Weights of a small transformer language model: MLP 2304 GELU, RMSNorm before each block.
Each number is 128 + 32 x the weight over its row's rms, rounded and kept within 0 to 255. Layers, rows and columns count from 0. Numbers have three digits each. The size before them is the row's rms in percent of the matrix's.

# layer 2 MLP down, 576x2304, rms 0.0516, rows 507-575, columns 1536-1631
101:149144073090127088135083095166083145093081204035119127132152111162139066124195196150135106104102106165120147107079167093144042150152147089177092129064150162123135170117143076151125148133123090159115132131120125095147101176110069157159189163157110199093139150075147110090116160112114104166
099:080147140117116099111145155144094151091061133068125105132117109070111110155114150103112076078152136097179080087081155116123086082081135165063152157131161118122069093116105104085122127059082121184106061091118133147143142159158153169097151100082169107149150153063102110115094138157077110108
100:145119114140102175171154134130141178126073136093084081176032092161136155149154135064141099138122133177171113193139096100161151102131113129150145144147136152141145123070132113124198136171099070114126128125168123103122188205099112136134130107135179117174084180110119124120100161094127189108
100:104082102081118133056134120041175139108059155108121117141165107103108113119196109161117098118125121068173122198120167057202180128169119110164123094162115130132127138156083130151135196184112170158193118119161090139145157082227169062156122077111071102078130129142196141103134122179026143159
100:169123177145087133163177104101114145099130108153131103078132106110114180129075163129124112109097099139144135109144074087080127163151147130142195147091133164153119098188117144139136132124139103139090146135117165163151190115121063130212144112133125139204111127125121102194149110111002106117
098:087098119135089151137113099143151161028159143055128159105156125116083180113133099137124121140083121127085126128077107131171097155074105106137216139125143157125134136147075111092107119116204129112040106022081154139057169113129167135186121114147154093142131134173101157153143129115112186150
097:136133128222158154122173123086151156070038159150076129146089144132184132104129189155156167112148162094101123099113099116139126140161092160171074084163103096102143130168051136153124028140109165086121155104138156098114087107116124072146109076116197123141127075123047081135154117132133074186
102:082143098177156145084170146116131106158114141060184125195104112146122092117162097144114076157138109138155089170123166130074156169152136113126109139120147138119128133090120166176084089071066157159155087126127160146163114143049086151161140073187100149082142183142125105117184135136103114138
098:150138132217183094160170094139095107153133178146136102186116096095130116141126104103125142122150149140142122117129159108091117134127084150166142155169075142136151133129116115172102160146125129158124116062111128202133064081122145092141118067111128101130107064159136136106099187093147104148
101:113128089136139128083141120164102128133088067098133122140108139067113071147101097095124157092102066071186108161104174049116165165115150127102158186096143161100186109123101148137146088148107139137091173069074177139111157141136088056110179188090127134187125188134116110165093159119121183105
096:140118115106083127162163133122137142141147145158106096133072124096100131107121092092065192207059097143178178131145162114136134113128098116115123131134113149134168098145132050063128140149162120133118135123109142128141183164046135094128107193123087109157172148117088133077127110164112099099
102:092155126172173150136175138140125134116103121160136151182147170068128165149119152138132046090147103065123163172170096083141161115115134165094121125061122105104111148088144108115122101138114129165146103084102083177076156114161117132105128132154087158150154097198161160189156171247162154094
101:115156102148131106165148171109145194127111144148122144092102113128109140166105140111127103105148142164119069100091161126135115124091099094131155188101159133150110161138125136119118105162137131149145067121118147159182156133125100119103149125130133209123147152178111107170161116086082129134
101:093161152227139141094135113169126107120167134160189144166112124182176166157134118135146085117140059155176136134164089128158085154168095125106146151217130165124135094085112130175092172159123139122066119135126189107151107108131089090122104138086111181204156096159125080133118122167142130098
102:080189106098143114165181152122120142071207119104121068109136099110085072100162194162104149104110082156165185133200139088087155144145119118151123129175168151169149066077123172125102137147146144165130234124127122144120176101114160080127125196089117036102102122073143126140155096153134189161
098:114134059089141098073138152104132206153166086092101181115072129150131063106104172138105133097149159179155152114124114146075165167137128133151100172133120103173121136108130152162103130153068144187178165167127204134189119086149058092161136140183137154160113161118095091123121088094144151184
099:083089104061162103062062169091086079154177142109171074153087048195126073130161169112169180202086151123107120194115135144110089158090130110125155181136119077134126086146122058082122108096143114165133163055112106119117138120126104085129117080140166133157165123157173104151104119153102136143
191:168100196147156128083121146148080112157185127159121122144108141105136052154069091082079109121170072150148142133160155141143119100161137157151104101124123118152100209242135116114179097198075115107143140137110108104086199112100113120110109116110130131094090108203139104111160168125109129110
100:160142098189115098095131142103159175140130122139164086135113100146094066147102153127123148131098173124124085150134084077118124146128096099199055096152126137131124117154158100138091069104162092255193117146134115140087146128127106107093132130140146153161168112132111106145125212160113163090
101:130114125167098136142144110188151121130177122116180161096110137097071096025102136091129094108116117153119169153145116119128199075117138068131137102135062113133112104147183119076054161120139092149058146128170113148120146117156068180109148128076150083065023105113129064125093091105097161126
097:149142131152065071094110136157139099117114175148109166202070128059093136086168090164189181141115107064130122186117138108111116117089162126074157134123174099145152111142117161177068117085125104090092097129118135103077127125147176111174143162147188131114101174133168179107131089134070126137
103:097087178136151058195090099167171118173116158192119127097110120120116130115137095140140058107114176158110129107102106090137159098125124085104163158162191120154085151189145092128124188066092155103182115133110126166140130107149110096142103117136095128187110074072124128121103192154131140135
099:158139136179088139166110109069138165133100123126126142177143089100107156120089146123129051139113162131151074138168097130142127120086138121110097096184124098108113165111097091099084138158105147143142163123137071113120158237077118143112118144160210116056101079072104114126151164118173108113
103:117159140190101153150184111162153113199148084108152179170153171157088096101130155135098146157144099205124108140098152091133108095123109112094135162170165196132119178055154123202079119159113164108128128149160164143077157177079128197158180124134140147148112140150165121079096099141120110175
100:159134112103104086082117135111103123144200121141172125110105056142112127145071154112132071158129155152162121126143106139203126064167095130120171173110125163148107102111100190133125125150098143012130122165179135152133121071101096074143136121122092076093093121113074151110119147108121109130
100:092150140114142143208147152089092167146125150096121133136100219134160147125185196136109164111091092090111123120113132107060140093123126152152151122143100129139082090125189098145097157138148087208118105127152096186104117160205156140151080120168101161156175147134158072136097118121146122168
097:136143133101166146130197140126145181116136146106094117236137112101134126139131145164148166111126140153071078122138099174134153071110161114110063144124141169143120169146178145110138128062134152127174067101110138072126102175129177094102108124156132123205144156080155091132099122146095068119
098:147119048177106150110138124068124173132099118134162097169181051128128081143136159124148113140076102133141111073139153161061185121069178112095158113168154114173093179101068124176107143129090157126146083131131201098161110124048174107145120119162092078177118163157143165165106150088125102171
102:150113133092167132165130142179112085170107139109160149144181110085181108094142145071152106170137142106161140085109184129101168123146164175135121119109119135141127118076162132103153160172101112106097133139096117095115116141139096152132156142172134127037169100147172107129146112181086124115
099:121127145110115090135081114100142157087042155153113156157111166094133115124183078154149164157089126106126094101139065100108155180132106132140097084130111136088166108153167140140104142139173128124133133178104146111149135133077107111099114122190121192145088127145158136150151153069128101154
100:105081074127146141164186163125074107173144119128187104185152167171137115149130184132138114140116085152185128114088127099133140072174098168118149118104091161159129151090122117125145133079077167091114102131117138131165128149158185090155111107105145112188128127136140120171152136062142137110
098:205126093120117162156103152139105149134150166152114118147145165128199102103118063131141051086165150135107126136100113129198150146097099115115137160133158180106093163162094173144126119156116132097136142164114114165163097081140127199213099117113084151120141113070046127162120155103090080100
098:165128085147129113111091157129109167091138140125117135140030137160111111125194109187098103103136142139150119076078131172161142181161177154108128135135140103127139140164130108143057115106144178110101122109179122083135116080201115193129131135118078155158090099164162109134139132118099083106
101:131067177182166047117176130181150154137146136135130085118136165140121149096177136160134136117095158104138085128155162164176083098166193085103158108084165040125050051164158127130074158111084110149128125148123142124103063096105125142115151108114112111160072057121080125071133066151072202086
099:155071117173140106168111126087116118164181180148114084136099116118175121097120205128147161116104147155118050113157101108159092134116134132170100096150140141141107137180093087100111156135130127094175187156118078145168135149124079148148117178130106152100157107073108116086108151074139137151
101:117063114114096092182089109128115151231153173125068130132172072154138160148120149132070155098062129071157123113127172133132140110161011073160136124179087092126125126109102112160122099106139164146129161108169096104119133142099130121054089184095139136112168126118122077155106118177102175080
097:081102204215134112174123070110175211160101133119181104158112068099116151125159124126123109139131114129083112159158168107104132038081175219073128130147126140156139123137163186107138110121108137166092087098137114145139161151145134127071138098166111111113121086138153173090167110116082105142
098:122138162106129137168081156115074100157137146137132131140173083111132094130167100113156105153107081132096183102125102099136120115131138184141180110117119082156130085104113139131113128126072099158109090162114094068161181102118142136136095108103112108203192120090132120114108132108160099107
098:110156081097156168052139181123066067138097139058152111115104108179133117099103097115131144124144088182131141092120117102144109114175155170105099095118109091098120152067085115128143114104193156124137074134107180158153115130148143113124159146155121084158075191173127153125126104185194130057
099:122155136109146147140128141161127101119105096147128090166126098178161116129055114150119101154120154123135093154163116139123136108189071151129070111143153126141132110136126151119096112145128085131163116064179135172153123072121154145032134135176134062158114150146113140142105135143142151158
100:134143168143150170127150132090139128151162079153147089156105178141145171099137131125097032070113098174082138085140172157125115140090127150108089142151124128158134133104189128140063158138116103095119127168098191098185114141081093089163112124172072146157105149171080184146093145165141108075
100:111125131148168106129170150114163165157142085130115154144138087141125157103158120118179119163146077110186103109128140097155145109117118168102111091094120115110153150136162113087113196123083087035150099109155141100096180181143144116114146130140174148156137139157064075100073131127180134121
097:101078109118152146123104092159096192143113103113099118145160103145183053091150162062081163160103167143073161145104110147113066108147110178148102160182168142123126138164110154097115082205157154110084111134157135110101098094111109175121120129114114166081120099086107170139167123080184093155
094:072198179195089149113128146110124195105068098144131087156165114123116192106112152103131177170116123135134213090092092147098131077141112099114099141135126089140181127138185113123156175118169141129130101072103149123093109135133146150182088147142116150113144170160088191157140154159159149158
100:148114063158133168148123142177117134133107103161147089138072104079160149137080109135075074088127150178132180153090130152159122129127100139035108103019169187080115097112097157074143199089093103148163163130147101145200089112130093107117124126092125101134122107095164106128165167148167155131
099:097137105076130144105117153106116091139125127130140128141141128145119187114162098143192134131162091087101134086133125115073130083140123158090119106105145149105156153216129144105142112122118149116095122101124106111104118161090126152110123072176142127135087105158115129084087163116132152118
102:152093086129105105153145171097128115163089125111121139154163122150102082113150157134081056139133137103096129138116114111129142118126161145170114138087045140126096148173114092169181167104129110119140153118098154128172125178091137142120082148094150135169110155179195137086077111164105130085
100:103131078080113141128135178099124101098195141152114133145120164115143148045160129125100143177116152075150088156193098185160160091188158109071131113189130104091131111152106128170106111145134119137182094120155123084140098123096080128173123116161110157156109102157113101150118109118090112117
097:150152149102117150107141092088075111102143084115074123141137132093119073111198123151139169185158124115053113132086096146145180125078135093175137111118161134062110121079185175077194124237124122087136135166148147141130149082179050075198154158133149171123170104113097176110173093118215091115
096:138092121178119089128132155153180134156098187126111106130190121052155139120183062111134136133107148106138123144107141161153149115118127134128129099100113070125153115186154099071147145107114086121125108180167109174125110152111194150113104107083160115077134106094168157163152165131114136113
124:117124049178100118139161171137111128076078174176118098081197101142142075116110161055126110095157102147161103124132165180107112109151137138094155118104136161115087097147092162117137134086137095094155137144111073139128042156055136121124172175126099115125166129032112151137099156119159212131
097:155088162121125128082129148123085153116130091156145172171145099131138156152103148160114066128155168105141082091168121158096123124161123089110113106115136054101126165089113163026123120096173139099197125088132104144141163119171101204080126151092108163139108113154074153119135200113088076170
097:089123151112173110123141070164109117106149110097111116172164170173126173139135112156147164140106121106154117129106105133102127141085101121140149133154161073172140127066136127144157087120141137155099131120096136109119107144075189177086136145106116117098134124101141154105119137163129161147
097:080136103178158210100188103152168196100168112159117147117133124129121207100204073070128127063150117149047103112184127109121119145149116095157200149116159112105099144095107128168142144110208120120143162164086100146137144093183096145054130086124124074190114140080119162074155100098118170119
101:105101127169161100089115102090125075124108125078171123178145161101130095140052162125152071127167109079137074112141117161117102128165126094097152173103156171109101125157094146105098107108058136055121103119138130150145115200179111096023057108111119200088163095113121131151162132095121095140
103:111062120169128092141134196174182093116093111140111138201100104070156136128169098122156155106106047050173125115113098108113086090121125095107083188109097140104098066133157154156106167121105129106163113128091082100092158109115182140192065123064158136196172177135151153123162105100076137118
102:127095106085098096157103174169101146159126173143105086090144201172081109146103130223082204125137102107110118086146175091120108133173135159094114149074154159142123212071100116084132059149099081112133189119106174126100151117131116134116122120102147083139149129100154152141098102125142136128
099:131168101228163133125127124114065117140175165192111117143141134150080054058128033135170136156137098149189112096076103127147079124061119125167062152088140108111106160148114074098076109111147181122175096154129140110106118123080102090180118194125149059156067124130064099169174112163131149107
097:133124107070177188135113108159104153135109125129155155138185112147169095136173125190142065127104131127137178132162103079146113126109098164122110116114124144125136153072088179084099091147102104138161127080135180137160160168163067173095119116165134121136162151152074115104129107153149126106
097:163074122141099114172137127144121143096082123169074106115162079166073148153209169107151064124158143103156124124146110165090135167114143133117051154144160160089082166137204093125083125155068098162120079056146151147135117133100144144122101128151101180205132122152140113147112132139142154139
095:146112178096115091144191083103095151165102108127132117100209158091126114103121161093157093126115111152217140122121106122195132151074121110164049099060135148118156130110133175144088083145164125133065098142129122143101116124223139122151173189124116104145145140102117105127140121144088149163
096:129100119089143120203070108112145116173067138136132155165167161145119142130137148127074140107152156195141140170125089127132096116120123159113161191172061177139153120124161125147121089139104108130157170165096161152108176092144153160127064089164129122173161085090118187141128086170117115104
101:132131066165110114112066142125124070170077122118150116106074126112153143101124112154172132154106114168096060102091136141125173120186154105126112108128103160118160091069073153087107191090098129159147112132153145071171145117083073168154148126092124112138133141101143095120132149152114071129
100:118122141148124148149155094141108150157090090133061175101118141160136109125064179154104182205147115141119162136110095143195108102154115195125161098037129141157108132108113105149121120132136102146183166074219136116147106152161121092132124115114093131129076160183134064090150152123109120157
097:125178099157105103141076102145111120076083131123112127170137167147110140111106137133166133152131154163073063097157115200154179081150138107124091183118135118187092129100154139133094145095129094129170143168122111134121121140103172173105124153112120158105121099142108120144143164132135123148
103:176113086098142083117103078091167120169161105159159089139158124143105122128084133129111163134098119175123093156085155159078142124157214160112141107174111102128113133093166131105109109159232160117183119131148107157116129118159151064147133157050086102135150125155156142147134164122101141091
095:153126139091125126168167141130137140142132118157128131099142121138118186119144198213026085112144115126141134105082153129110104127131096096163119145107081116160127087117113143094092127062168159127144138128148160101111103121143116104124123155076101147209168129075170088127113142154111124120
097:122126105083082133140162115141099094206157146166138130141135165178140120129110134164134118100156138073064121156141159156145177123156040151149099107206159113150149105111112085085150135054127130082105100063086143131197138162175118100090125172141136145127080085172097115125146102169175166124
108:134108150086122143147176143103090112098083061095129137097069107150164086134035104128096144146122143146118109115110152077116110129200112148163182184124119147098095119108126137150150095091127120085100114143093122148108096086126185135160122133093122153101073147108143135140137083173155160153